From a checkpoint of a small transformer trained on Wikipedia: biases, tied embeddings.
Each number is 128 + 32 x the weight over the matrix's rms, rounded and kept within 0 to 255. Layers, rows and columns count from 0. Numbers have three digits each.

# down: layer 3 MLP down (transposed), 1536x384, rms 0.0863, rows 885-953, columns 192-287
# up: layer 3 MLP up, 1536x384, rms 0.083, rows 886-954, columns 192-287
down885:158205104142103187099104189127131089080111134154145070142065199155056101133089094043155117097074142150075172099086173175113095111093079094104085065131162127166086103119118094104177130095153134143155094138129122061174086148154101072097103160150092038161070122097072190082177138132066210129
up886:145173146104167054112189134199101121159174175070131148156118116135084125127096133119172114106152077152174098162127135115065134152140106100157160123096115130092114130092100145141145095143155110158073085131096114097114114128149098185122078139108182158032154119153066122120122120107099127129
down886:160133114107131196129106159048162132118153084194160116144103105171132156134128082148107120113135130169091157079117157171224154143069126123110127088132101129157139042165105114161122112069160115132122094122103081169162163086140149086101145112070145140178111099133203094096150082144147136118
up887:179142146117116167096071127150144160134127113151130165120111085138065080108117146188087131143132115121137102145110072137107123162102099171159161119134152146132216168121156109145129132086185085137080075132118139154101126188135120123128160167184080113171162137131176143105162121122072127115
down887:088110125138120167139083155144124099131163107161180076182112180144128176089141099096128175160098046150098114173126154168091161176111070123130172082123150139109073097129112166130114161153121134187113149080124133083138106139141161167094044121089106071194146116123160116126084113191138126147
up888:127098171135184103123116133079115104142206158071144139096130099147120114081160116110160134154137112171151134121140124165144082130111146114137200124147104130165124148093138159101090117126185086141106148156095114112081116079118121085146085138087172125139197106129085100099125172167151102120
down888:099089096152098155138112138082099084153099122129147115143145182123142059162126105145183153116123122148124056112134144076145132149110138168129108138120123083114142134160141070110136104164084118143110104116126114134159142157130102104124124147178145168143083120187102077167097116086179165184
up889:153113134128111131171138088137076127151138154045093147155147138161086113159121171097097109100157112123081212129194136122194123151095145204101155212156119166138103159128146105087158132118121136149117151169125112134131120155164165143090153102129162137156115154156174120051151078118112171067
down889:095132098136138144079063202056185108143152173156073102118162140082136157141169106111167117174097106176129107096147116107118119076141162153157152122103145101147126117143143099112156109136115152104135122121139115144122086192157131088138076149091131172147167143126122116080134177119079140123
up890:086083130167098125152157124187170086105123131120101124127079101113124097128180145138119129148127100195105111031103110110119109137114135097095134137111114144135075096137128116111121149134091049151101102119124099092142176081130122166137211096129112134135160080107155119132123077118129177128
down890:132161160122116131129097159152181131076100122123113131165116142125135120119155092094138137115183116107185147133131130120124130123143141143155143075129183119128156168116122112129131174108102131170142128146166141163154137158162151074189116157110142141160105155180201143110174137061135127105
up891:111118129086098138103158166166137161083137119136116118152131152166109159180129144147147157129116133079188215117115073100092108152141144127103182128076205120126139197102131111146157059104105158099131115184145125097081119162153185069043181121121056149193100097082156182145161184100116090085
down891:105158124121108156121155096133106123141130063127137085137136152097107181144115148158100162090090115155108164168092104089129090189178141141167132143167137080171096086093114103183118182106143066129145149117096104125119146159124120134150084151137164135114105127140167136187115140147105114140
up892:166110100124175171170216104147211140063169119128165130150113114135181137169088109174106111105122105133073151121115083169131162133098191166071142172057128060139090133085152167138166135160084075115116086078142131089137118150059120178156151147058152084111161144229103104193175078125171145099
down892:067117112104147159118117129159065171140075160167117123114107150197145118169137124079126154176054186119177124150122140117128160145051117141120184113164091152164079084106067092151159138185102151145152051154150129131119158111175082133121119061119117130151129119146160109141141107133150175131
up893:077111102099087078149098126136157057161091158136078157091116101187157066147096102152192125156134124139134104155122106101209118044036159098113124120123144154096131118096104113104134100056118078184155149159182076171105131171203126090113172154147136116126092186076157102067111085112105139122
down893:084172108096138148154145151110162096092085133103139153189135100109173134117147117101127066110109091123143109148127129130135086117143143109148108114124130113126079082133116172143097065141171163134105077074156087085128199129088115166148097104155118117150170111124130158078101091112159072135
up894:121129144143136119081113178092135104164150142165193122166138152135141100084136076036072123102104129130156093098144102085076108128181092112107114060095130086148146119140171136168119076156071083079127188137162134142087046192113133086165136089153144075095086158178138151106149068121172121116
down894:123105091108113101115111163109057100151105093109115143099063130149113148132137095076126116143115133192149151110144132091145102105130148133152130134130126093130153125137173127119122152100107112162167129138157102135121177133087157103166141100184072127126092111086094124080141142115093153137
up895:134173116145127100145123148110147170172154152111117119191120138153122142121185132117153148097170179126112112131117158152122107130164114156120121122104152144159138164105103081134057097139117208147161126143174088092132096148195097161149167145129168109159146178189125081089026105122158136101
down895:104107099088135103138162136124085092132100062085101127109171083100145095154112112138109107161171166171111163075116163096088061145132116060101141132094082121097122125111068152127140106149085107126156159155095112086117149114124115162130143147100130097144155102114129133165132137123117113146
up896:123135149139184099169112126141177124129151146142121091178095106136128111121148123131129097098087068107128108079134141095123137151121139153112163144114139131100177136119148102156171149090097134128063150107118125107132136142128095139161124134107120086163159200150175134075109092098119159071
down896:109095182087129148110131153166161139097123117178108157103150038136132200218069093092135107151119110171126113137117122144127134131135152137125130134134167098167136114128100119145137122106153126149169137200111159160122143154098093152112158133124210150115103126084105080157123132134178175121
up897:150153066158144132107086179066172126184097034148143134134132117180155126196072121088129128080095109128102128119142118136105078079117088134118143111108058095143142134181109156190070141104141011158168126096161149145185122155164122169057139108194135164142118111104140156143186147159109116181
down897:121142153119129138145167166159045135111129154098144128127108135155177130138107140195164164075141134122115160180127115152170117127167084131135132129133146112144113090135074210073134120097118139170130161141137145091166114148120141100156075101147148110136100153109136174128134147200080110156
up898:116135164182131134165167199119088143081174173066181126141096157096159140189163148141102166148109149134146188047083124162112127138104111121114151130115102126081181160120145127168212174118168180170109118109137121142170087182156155126137164139094105132121093093145113135166114171136120182109
down898:119105125087169186113143149166085160036219137103155147071130124111059141137164085052127124140126116107081102163115050123120168154149120144093151096125134072137092116162097162090168085108083133122176101151161107127114070141144150124121191158142057125058095068153124154155155189102153115177
up899:114199173163087083184110098115043137067147131128149120129137130170105137115151119071128142092132084083110143053126149115080080147127099130098116146123150123038112176134109088125128156168127125139101104148094143100132110126139124167154115118109059097097133088072111153124103156131156097128
down899:142154146125134110076123146100123143116147132185128117118167113173184107151117152119088076113105144120142104181062164075134160137134153093099198098125156121109146034079086223078110173120146153110106125147074170136077135142123135118152141183146145113209063095091139135157125114091116113147
up900:166120122124116126103105118149168075102124108119159130130125077158188112128107101141129107121122125152099142150179140153072132111109077133193092119173149155138136133146086120171040057149119110102118149230112088090140095152124130110107124074106162106149157151080124158149155182126128139113
down900:145137100073110139141184138117121147127193158117161077197121153104083126136082102057152090119139173087107098126063148148151112183115170138095136114093156146105129118105156029093129188128141158078181151122145139113083170092121139109150094150091179157082121140093086141130099152157140136096
up901:163164090128110123192129181129129126152126158134155124110097118103073080136105127089130142087154116156150064116092122141077103146090148118136112127159134106104127157110167112109152110132162175116166129116080132122065152096161107162156096100076121129109108142213138118134165074123142130088
down901:132121158127156133111150127126098120100099192103110151115132146091134107132151081107153099120113106177142115098070126120108119131115128124133115093112182087123097111129124144079111131147149102153097116170078111120122130106076091154168134123121160117092136155157155103114060143101117102123
up902:159139125161139102085090133138113119092110134120156131142124102145182121114101124101184106092116122155128116125130068139109126159113107127104100112126127112103160101147166105132011123101139097128113140072054119114141187060068109161091124156157088126178148113096125138130112229125110146120
down902:070096186121138148094100064104142106120119072155175116135172116157100144132138083154123119168089109093173120181161133132133095125113156097158136103078107198168167139127134106099130158141109151197155119108141183193125178190122090079161174107131101103143148134131096116147190066156111126180
up903:086070107180120144111144079066112101036105089149165144132103134106169167140080114111134066144087140100159124172163125095102102080150135189124152106098166070125150128132114116078115134170157098102165071081118115133145084172135157181108076126192144077152100115121132144155116058136143096125
down903:166124109157113129131180094198101116124124176107159135173146135109062125140143192174097198204098127146077125160133088170077122097139122114138104085164114133154143114037159156153065101119155061130103111125107133112140086109143131133086140126170159105152094112122152066102104091105122143134
up904:147100126140094075164124030146168150122098164142139169096080095117147108167097091108186130166095087177180077109092150158149138144124100060074172101155129170161044126200087111119130121168099055142155134152132103120093184144092066062086092088097138115095186115185095139114097116149069151145
down904:094099134152127154139120125125064115181140110113089129177090086174164156135156160105110121057167127103152131146171135175155104119141118118150123089085161081147121103105142159146073143120121084154168135202183150094132117169096131109158170131087089097111097129087129117112163178143115120097
up905:107139120111107113210105098101104148206120114135113148193150104136096141089134093115096154125114125114156191150154105073121096129145175163139143139115091105086118179147129139178153108131096091120091124156064146052115116134153127112120118077154180089107132115057098130109109109108165140120
down905:113169124076139128162140139166139144170100151166108159114131151053135171084108081203131098123104142108154111106135173120152109165062101072162135084184126161113107132120163118086070165150125093117175136120189139146111128133104099144178100142112080121143126135076150099118168100136068101154
up906:137148124098079217110162117143117138157136138126133165143132152146100140118175151146162149123112144108175109073088113150089140164114113156116125159147118134124136155117054120086089145162157162117113166134120101075126166117123095043135109078147114119118123125115159163108116162148112140145
down906:141141103166100058141180097049155099122100156136112130136113131082155116146156160097148148132164162168049112072165126169188128131182191137108125133170093165106141143139101111133106113085079091119095228157084111091180179140131153159105090159155086147158130184112094134097131172131137099108
up907:115155064128096088151130154148126090149144165142128155131093124176121120096133138080093154095144083126150153123077135128153104122159102092104076139103095194172087096066101108104113164087130114164088088127099144137161167141144144163119172112108158129091121141045095110138204115136114140136
down907:145160179084124057178141130074129109106153169144129144161152149178100101136112150093118134118144096153088119156143136149130174115111119129112108126113104136160111089104185162134138163190175113105140126141162164147185146124085161132176106147127118155124140103105176141049130098101152159122
up908:148160133054116171159158152111081100162144075118127137108152108187095140152135094131094107166122139117130111082117101101172150189161145133141133142110145122094172153094157083104086137150166124133127154124152111117162091159142136111118178143113155126154085112147081146119140073163131153108
down908:205106153122132117134153134132075185080111124134108147091138188168088121134135084134179156129119109114097053144057103168140077119153092070109151142146150084094108111103081103165166151120132117148123197133041156107141080124114105057122144175148092114129124117123156127110096132135118191130
up909:167161144120087170112134119114160099064168120119152120141085093094115153121099093126147133119209221199106098131106137141112103123214127132111067134126147138189121069110110120104049134132144123147127151100088151091076059133149089092132128109158151110057127156167124128073127187224044166098
down909:111145140100152159115158156146151149118082137147064135172138187131151108118099137122124175138090140118103180145105073111151153071153110136124097165096128148093108128194173183108140145126124118120145120126151138174108154094132146139115122157119165075134107110098147173127094170102118213171
up910:087118185068124124098111064141180104127118112121152094126074142147080101098139141052073130191110121152142097118179124129093106079138055119122132139143135167148171131065108156183147133145121156083076156145139096135115149157112138169129115110107154164142128141083174138185148139129161101145
down910:165112119141172114108116108122136181110096129144073139173138135131106073146140141113098100079139159076086188130124139147100154161114127126150138090105136100135143174080160137193079149145112154133135115083148146101156119077061093074174106082132108148102138147122118152199167105131088110141
up911:146166138104124114202142169119125163114143110110154125099096187107105159183132114096144066131163141157140116064118115147143110157124118084113105100088152112098110141162129082165153085099107112137135112170143174179139090102136157168049173165118052154108160133147173081122087085071125091144
down911:161179169164171085090112158097114109080090127107096137057163108121114117113152140071145121166100117149123095085130125076132116155128131153128106088138059165176151092121167105142153160126151109099110125185151124140114126094135142138163124136172111110123155095103102175128146102126157221116
up912:097085096078109103144201121081153132146113149122090184156157114109114077115140087088102123165125182154151111150123128163107205120169161160133156167125138100137147149130183171148155098157092095101158135160156125139129164105148142077132135096158124134136166135114088109102141121141157162185
down912:118141147121106142145091100130160086146121159095178105101129172107118185107101187165147149112106118100129118128187095147120158089085087104101147145102076100099117163134126124066137146089126117117065121160050114107214133116096138096113075093048105120147105111142167161138085140095127147118
up913:087148098131187120165173107103160083122121174119127154086117145102117089124146083078127089118126167128156083152164086100113115109103155068178110136107070138028136153164117094132212154041184121129109095113156156072129116152117124162134110119129097134181154151068138132131170159119102117113
down913:121150113091117137193031114136130140121111120101118077097128149126096167139115171166130110119158126167167162118103096147123127126158102157113113150083159160179141139107114128121135085102103145101139090132141118173134088100129155158126125131138161156126102134140080111137118155146119102135
up914:185096138056100127124109083144072159159138101114163140146162123099132146153105122088130116119132052130107141144162097131097200158125095103156070122091177106092176148115122090133175146114189095125170154105145132123163062118117103124181164127090152101061064118146155125214124125147147118125
down914:100164118185140134179136179176113114115134110181137167104074174148118124160115143170104084126125139144122158138138177108159131079141137126109144163201093131120133073132169139139116092182117155130113142152126136140049173103146206107093117113073116137131209106120134189108080133126136145173
up915:101181150088149098113118097133186184080148133098166132197156137128093139122142095067120127127162135119120135124109171126158125167163115170100090111174138121093113084126154121166212082147102152127133109111064120084115098156155098128129080090164122118088145096127125158131149092204130098109
down915:066146219149136112118133142134146117058139153084096091109104196119107172127131138128107134102166107144130136108093138137143141131105190110094134115104111154165153134114082109137090139120150065110133099112104123137133166121113097132163151113139084142112142171133173111120115151161135117109
up916:107081125071167154121115111109144129131121088130115085118121184158071108091094111098106108139094165154123151056072100151092153133106120092108177172147109117107127140065091108163135192123120074196133130124168178128110145137145139100170162100129128132144116123132134130076139152081118152114
down916:156122066186084130136171172118168136177128103107088159135078127142096187138142078099126121193115071116184170122107132138079146120114129133108140152132087137126146084211156099112188132097168155083119110132135077143103158162164049138130096131105167100114175116169034106152134099144137109107
up917:108127075104078134083122079204200134099123169161110080141109100167125090195142108144108089187074086111121184154141131191115097120175116073144126105178047069142165205065189139080119158168092148060137126100123119141123164093086167162204171171087129133147080159075127180091142163149149114113
down917:115161150159143139106141082119147124140124137091137103189140180076056118094119124090099116085087140116133124131141096118051097144164141166095079180161116169090075084096189213088159123133145057131051103149102181051133071137137122120080167144126150092104047135152118195185173147122129103108
up918:098158132103144121185125134229108068107112138162136145116112107139129112059136128168108106141189134160135135160169111102155127174117116103165133153147164147165167173092073152119118148106133126193086092129106084155108072151103164082176136078125108087193099138100163109127128138129126151096
down918:189138130124117187089125121126142100196166092182137148173140174188151115186124099102189139130121127116173107121076109129091158170151178159130122125147152087068089085133115131117135126152067152102153108095129144067173129130105141143081153145106176144121058141145153117130096118111129085100
up919:150111139078132108111135118167096119110141187110213083167162055110129109103172122145204185095163160127168132115069138123077119130112164077122106085147144153174176148135096145133127125202142149173227160112192130155106114163139137119130149121138106136146117056163135172112066155105127135129
down919:068076116157124145125163109190121129182081116128140105113172117108096169114156161158143123162117150131115138095178173154098116122098136114167139119125140150095107074094152125179161177059118149062120148137076119082132113196125118118165155194145109153142112135099120088107135100184143097090
up920:141170103156102125165106106141136120153172080133120141123107137109182156108161132077147137118145151140145130105107075117133141116121101170147162126172089094208085116116142181124094172145149153136073105089067134103110098067206190120162151094105148150152100147095123125143125122145124147108
down920:075123143124133125123092130117103106070158129151157129167114093226077160043101141198104143174165106179060131154089160159139109147140176095124158160145103140135130076141142143101152085123110130108087119094105157059155131102139147146114110153117074102122106235168128159187156100128088106109
up921:089171043136106137097120108096137136081147120115178135178128137143140116095101082101098119144117125155175092160132144135112176129115083108132176111073159121234142190081115144103128097108084103126138125213114144123134086096115116122072142161137102119100226120101114130081124134126142124174
down921:139180151136155241105088139116122126136114082138161093159101155135123116159177155124150112064149147126141138129115134134138142190211166227115155115144134068147131113156129180113146098164101099153113124151211076106137087126074147141094061073061092119089127103171156097143070149087158118155
up922:096111086169137117092112156102160141133090195172114131141127166144120134128148150120128123141070081160116163132109137096100128089057123077138100130162128136133135109179134151158122125109140101137144115097112195132107176122089115145100167109066137123149184175128123136093202117066189112132
down922:149131170137159101160082127159144146109184111139165092165152192091178092136146142132142139104127087133118155148155087118102146121113177147138098164186198103123096117112118194133146187102100083144161103107090083164094102146121071132071148165126126123108141129145170116133090129086162143158
up923:127192147121110114140173116132133119153147162161122164140117136110193115114162145072133138117080126175117141150139171102092144112152069138097154105131099109171144148126170090148148174082085082116178148089088155107123107167119180146107148114118089159120128120129154148144152147127122138153
down923:090116096138099080151084099143124175189126127036128139158162103125130127132169175145119144155130076155143118143105107130139127082133100210106150155166103163112074028109112171114117129115127071086123122111136084105119084117115098112089127097190130094139109052159138167096109140142060124156
up924:077142173144144174160114040131140148088153156105102095136108118134126112107193120068107137124063122111121131110147181135188075133092140128128146124099106142133142157165125179126106134142106096115121146084140095116180106118099141111214153119108081204089125121106142150181142093142115179083
down924:186130144112132092109142112129094128152073105138151107097150157141074131130068141179113112120139104128087091128087102116127177136097116058182146178139170161151102107148104109118088081126139149098093182130123085153085102167166165143065155102115140097151143133111159093115064108065106134172
up925:093134147109200153119102146135075142128144148168134078095102142111103141137130050024113167087092117090163109114148162158135121074121204167139157153101151086091106165158118109085128133160120171091119138147121118140114090094143052208107193123035135105127138127129067160111096212145200156183
down925:124122092113044122138116150088061138061179149142164116052133112170150091089114123144195092140114106167143140128128136117099123109142151103091066162109109155172145136146147109174155093118121125091119114143115077146138167071129185113111177159141134078105153162168139074152146129136093123147
up926:139125131128125126152145151153178091093116155193122139104101218107160117120090109141116115150158059164140173118146216112187111095030134102158129096098132193127124120140097175142140123178095159089145136109091118124093118163106126133107198159087101136111076101129125109096134158121126081128
down926:147112145189115121080144119161140128174086098154124060181126122157015150115138125160130211178105106119103138158062130117122147136075072099126150120136141182126136096111174110051136092126084129173137101144157120061170162094185140089105089140046049097233153087148181108114127137103091205240
up927:128113183090113141106131145142112157080136154173123139145114095130110145137145138138078166142160071095133148134127071154152119094137151181151125145122152105096093194100145144177112149083090090154106136130152116096173083123131130156137197119134116177129119130119142137123197151152119135108
down927:182140104108174170193134115101224106136124135081132121120089123075157149092161155116178103134107107121076150140149123168104144210078132114109121098099091047141135141146107127109136133176122163075082109098105162171152198126113124149128078160155152099111123087065060172185110127143151149175
up928:184116167089170147116132147072157135125185136137111140125152102123078139098173164170116135108144152095117139165097143146133170155127077118162099116081116089107130152131140118118134115112116140120073174109124094126183133054124110162142066149100081091034134101182064183136151093126165176137
down928:123126116089133144093212102107141118187109070130108143162157117107117091153139097126121113127095089185161075115174125078075147095150105101147159169109154146140088041146098098087116052109108115117108118181116131108075102176119095085135178150106095122125140096149146150104155159170124103099
up929:126143198094141113156193108129084161158136173160129143096141157084136156104102191065127163111122147139117130145117120071096143117087113115124138146152100118141092129114123137163139174132225129073121161099101117130134095113135151178101174164114129102150125149093137167092200129149175141140
down929:098131066139128095139115118098147175152077129076152129139128120121094195110153060070088190126137111086114102106113127099117142160090141138157170107077070134124148132123146118072139134145048101099135162123115144179136186165106082165176093087149203176108121061137098183112041170183089161124
up930:116155118097132117136103134098151140153150176136052165106116110144107129091153106155071171128150167128146088077133165126088151115139116205076145155102150077177091180114110125188156169073139152060071145142110152145097154091175130091096170145165141128135120134099111149099129106090142116148
down930:135087127174154100074069139145125119130106169125178181172057153135138156109156114134082166144138121125118172091116162105161093172077133121126187122061080177113103115207120080080122138109200150161128152075174157163135112187121165145137095175136145079092117074129126115112091111144078124034
up931:145175078076208086203126096119146147194142208149111089161111081183110100176040182086129184069133135053140113144088158170243167094095198141102136087113179130123089139148148102129048125188123145171155072078076121146106092133110110081141094128067161131141218118093109194170119151123108090113
down931:192113109109144124128079066139104064124160125101114159135081075124137116115121159139130047144121196107141131152131158146112108153075142112171145130191128209194119052136143055168092133200085135169185146093129126204112109177131147089125117178138202154139133143088152130159115111105067115116
up932:049135098148104139077162149120096147105114141189087179077107106142119134105136190101125147188122157167116134109146121083134113101172160126166160129098201163140145111117131149132164143119080120126141157091137058167141081140121033158124100181131117078142161165068117135113126172129143124056
down932:140118142142164176159133090055140134132133151166137168136107169092136140094173122121139099122117104158149108175118147055122128131162154186140097081084104129122095092125064086135137132159126141076129155139068118149114142177167091161157135125170115155124131073107079131070061150113146119185
up933:132109126129187164116152113157171156119117142125146110113134104132101135085102190092151164161147075098121142151176106048100110108130120115165117143141186166151175174178150141103152189106148103124167146155109113136106161119104068157112108126212170141111098170162131123125112188169139122094
down933:133090175142116115100113164182105134136135203081135111111123193166089129156170088086161122146123136103179205082114177145098138138111110132094151152091118206092135083101095203120085083180151115059112136083138129131143060142037113122083164121100071116108089107112115137126141146114171105165
up934:123070045126095103124155132098105106110118148117115180077079105112157044127144098176164140091174136152146082133118070189116133117102165119105096073118102119109108163111120105120085137087135129158098117141119133170113107090132130115085151084162134177050104121120156110120110146125165175159
down934:166111172074131139083081090124089125141148120143101103106153124139124221106124166098121108097123119128047092139124144069140125203110109133039123134099165124167145079121168113123148156103117134156191108126188137070146167160109072107153105064106133117114121116168159125085082140121174164104
up935:120156132123142122114182159089090117129113142151133117123139143130147049151166119121091192142117222177171085106115093086125151060137145163041138160122155094147131075128153143121088128164151159115056211073144077175066162037177141127094103081118108147159097108169191155109107078171122090155
down935:222075115138165188117138089125150101161094167141110172116079068106153188082174109078225112075139161139113174099132129134139141155085121116144171023130133135121117120129105161148139119182130159099142118151113164136104136216202093093118145113128116122177100112074142081142145075211116153130
up936:145142180132136141132143081130102152134148172126090131109114044057165135135054117200152141108089166120119116077194117161152163139128139126174038044115160160135110105133165066119172118127142140054062117117141181108100159073158146159100144130117102081142109126105108120118144118164089206133
down936:182157126126178093141133147136122144121132047101174127126102152088106142180144079118131121172100140124133123162071087123152107068179138096157113152140139073159144102050085164128102129099111072166173110134077139147132159090106129098154157119122136139117043117120156164080144069140123103172
up937:147117143200168168189115125077060122083190198157087135093112181090120139167093085094127144161089150134173220192165147136176138175117178173140155081116124139108081145095116130180097094181130131171115116150163130146101137132113162220100128112090155119091145109090105128118097129095114056118
down937:119124145110123120144137161178145068193120121093149138134184167176184186163112110160155128172149144160112167096105127107116133114115136171111142125095152174118073087145150123134152142069230123102130128095154086142112097080152085114125149154111080134251126159123155121129155161184118126118
up938:102180142160140104169109173056115114157115185118116171111125082149116139151161126077101109106142113129167118164104166153126069097155179163084109175059154136188197157080110108123115163093133139091111102150087113119153086143118135117079106082103173173117164137152125111122148121129094115078
down938:124157148100132179115173091150155137064148105139108081134151148097096126036099141175140097116094131165166144056101096118125134141067153166138130088185156140153097083143134159091151122199140114104129074134098125162136108130102069124119130083117181113136174115187131198194159107121102064145
up939:086130066163139147106119095106042160114134156201132113145176078130143121128134117137116145118107073096150160124088121094125102119121120170132103118081096162109158094066064113116151115136088116107059157119141184143081117154085125163105140080102144124145162102171148190114097109101104107085
down939:086132183058078127127134154092158131071174080176117090136070085169121153185077153162083142177089163181121088124173154113189126105138100167150120098157119077119103070166192090092171103122073086131096086137144098124122139132156137147079098197159134125109144135159174061121113143150147183134
up940:141095165148119105148191119123128097125126098135054103079098110082115138155143092119085122085137122137077166165136080179177105150128081123121131107174119147129136197161149164105095099125089092119138124078142227102124118077174083134120104083098105178111169129106095093134108105091169170138
down940:162108089159105122080109137149081116081167144126157173119119118149089131176085096090149079127121111132085082104081080081160123096136185155127130121097105057089106102114076102126098127097159102135110120145073131141117141108153094143075178137141136125116123122189172116080085190131100105116
up941:122119142119109155111150110135123035204137133156170127110122123161158070169201125166114111107169176151102139152100107126063115171125082116130107094161139149137156152102109113105128154123159089123096192078144168079096093145165120147103131169159092118108153161191123103180120124178145166111
down941:184071154179088155087103089203137049159143125119161179075184130098125112160182128191067170129154176116060225170150085190117119101120155108108140104055126121121126082168108134108117064152129119143084073120099148150094143139163142126140172095125134070165148100164169111117140140105056130143
up942:184144110123172092141110151131107205064132149167231149101094131123127140063138102148126147154149125059115119120072106147167140146099123112163186094141102140165144159135199105083133148195049080060059151073167136105107160129155127148130076093121138138141196172120131134096185105094122123129
down942:125139148115109121096151119164123122148169118127080177130128124118141115085137100167167145159155101131126130099153136097144138110152151136114088131144146114183131117140119101119151066093205120077191138162129099114134140156094148142130163159121114130123137095164074183143133130107150149118
up943:104124142164112139163090121058142086163127138141114135129147141085156107161153149092122144128113133140155131099121106121183159095116101066146167102147116093148099149116107114148074129058052119078121161138170123115149128122184111129106200123124119176122076108109146105070141104199143119120
down943:138109112095143096155142128190126163178168095156080164149150131190165128110179131159105124092140152138100115161112135133098152180115124154171109170067134100111148108122178124152147097140121132131125106208137029161108143101115098120102100161171048102152081132072150133109127129121146169147
up944:114166068097187128135130149163101160174124125188108172091138135113137106158111140127123133104145100059196147147147161131102101124106150117131160152215185122083155168151138157144123132140128129179160207150125124137139145097142141088096116098102093101128168170159105140190152105137098109133
down944:172090128125113162117098132123089124104117149088138157109140107163132150146148125116150116172180125181107108139138069143093136135148085077096137091120154102107079094126084172201116132138120062131135099180141084133138126115129166139141121153099125175153142141067138125131127127083150155140
up945:112118089138160108107093146076118096143094153114202145220178171084092106163090044135139167132104148120175109192123125066172115161112137227146138134126171088117083130122167119135136098137097144093167183117119105111105180109109170091104127101204223134135135146126087087089093145179132051066
down945:115071173104113135106118150116128156096131178147138126159135125135120085127142147119079175127155148173086122184175068141206167171178168131118170141087139122090110083108177183097162134153109165098159157130093126106095107205142121093160075084126111115155108108123097082104100155124097124094
up946:097102121147103205139155167122104123133101161171147166129102133086149062138111188125143149182137107125097128151118160139102095089128095158067110131078050080148164073165090066101138157118086159108106143084102149134084132138163183165124106116129204118073164160174163131114175108156174166160
down946:157155156152093151104158118088099159135129104120139141152107135142123201144140153131120134106112156083118122150116094141152153106108171054116137127118152151087180134069085187075087147183098093158112124125152109125168172125205102110103144136147105112129168191089126118114074070163108112107
up947:105109104158089181177106178190129125088199166170069106144110081053103111090102130144079162194135114161183199100159143151176125069127192152145059173083169133155072217094047080130096131138145096119207151171105128124130183086133104086135089153156091195083124104129104160135074104133101186107
down947:075124180188084129095111040132171150233124044072146111089121104148185205178138141132160136060085020113125091157182176161065131232077065076145049202063108171084113116056081139137111132128153000147220189125224100063212078140033073105207093099105204143115098068131059103111168134235068116087
up948:164127132139133165145156100159145101123187125122102097118124174139196115127134152109097144144100106129085106104116106107145158091139120134146179100090135119160091135139098154113124106059121117124121136109103169125162144142150159113125094090133078120129129086131117164102126124161128085124
down948:149139131155108108117154063221072173119172105116135144100073094144149147030123052150141137079124074126092129199104073135097049140059106107137091055140106129169164137174159091172104097151121125120096125099137105135107144176067099093141148144104145114138096154114073110129175155161156113100
up949:137157166110057094059075111132126129164138150115177113139123126162146131071166118132103139124149127066118183144137094187139143171195137109104115153131138088089138146067114087123081122143124086102129157163131123089126149105059105157115135140174143142121167115217129104161153141091116125113
down949:153172121089125129197159100136125149140109132183082157130122159134166103167144094102101113143115103146067114093133160141123140083138095119188173117107121155090137147116151158135055110138162152099105204111166135119155144149163127120144125071119179069163178110074170115112116105127116150208
up950:114083137130109100102131122142136144156150141136107140146098160110122105154158110101162097126119108189134126200100060172133078126120128150134140135160152098073110221152173167154108135101129115101162095112109183128056126103162121136153131200121062097075090161119117085127121087151101170171
down950:116125153092099166147113128109130137114097117083176119100121085143089156101161130119159163132132167110104077121155162111126156095100137158137118129130115200148162050063103151089116117152110139094120160130126079141154094113106133126098157078138147106101153174093108132068158082167168141116
up951:094119158049115154134195115146135109161073144054160162181120125159123092160090136154155166091125123091100148137117168057125082134163042139136155143116170115163168115194161098087079182163118140149155113121180097084176152141107149162196148098123083146071154097149126120151116129200128121167
down951:114194125105146130125103166081122154124156097167132164132164112073094173140178166147148108115096078130140126147123154076114157137117127179122093168131108134128082141084096169150146120068122134103200131081121106143136170166151099115169112164107079107124184095082077177066112088137127153115
up952:130161172118113114124099151103131162125116141064101106093119133105134109126149143119146109106173147099104121144146128113135150166206111166114111163116122093135186159138121121111095116171087132129178109118116127151109082124126126137135114129133141135107083103141129148133064083125159122157
down952:122143118085098134169193187088128137115148116167110142099134129113089154169119103099118172102142142072082131110118105151151181135178071139126134158205183110134157093062103118132119075104083108122122158168135086116124131091134112167116096155163128083146142069182150122136162138159118103146
up953:142138157097109129138168157112123139134075129134131125079102111131089110103112129145079131123141139134178096132124162045161188094144121170120088109132129105144150140119158176152137109123106145128137158117096086183135106211126051122128165101121124135101129134162114165108063126109112141152
down953:150122174180138127116127093130075143150154113153136186104155160154132102134059160103134124201148089122129114157157034162175094132083076124179120108141062120162101084173171116103130155130114134077158125123145117128071185126124164095148176107145114101147160131160128154130146136176121129147
up954:141113103018100147088075118113086122165098077173126142189105099138154170156161182156141188112063150155109136103147141179154041198147106116050152110121135180134122110071071130069073126085137168105118071103149100129096045157143168145144096169145152177084118155106158120155095135099135090086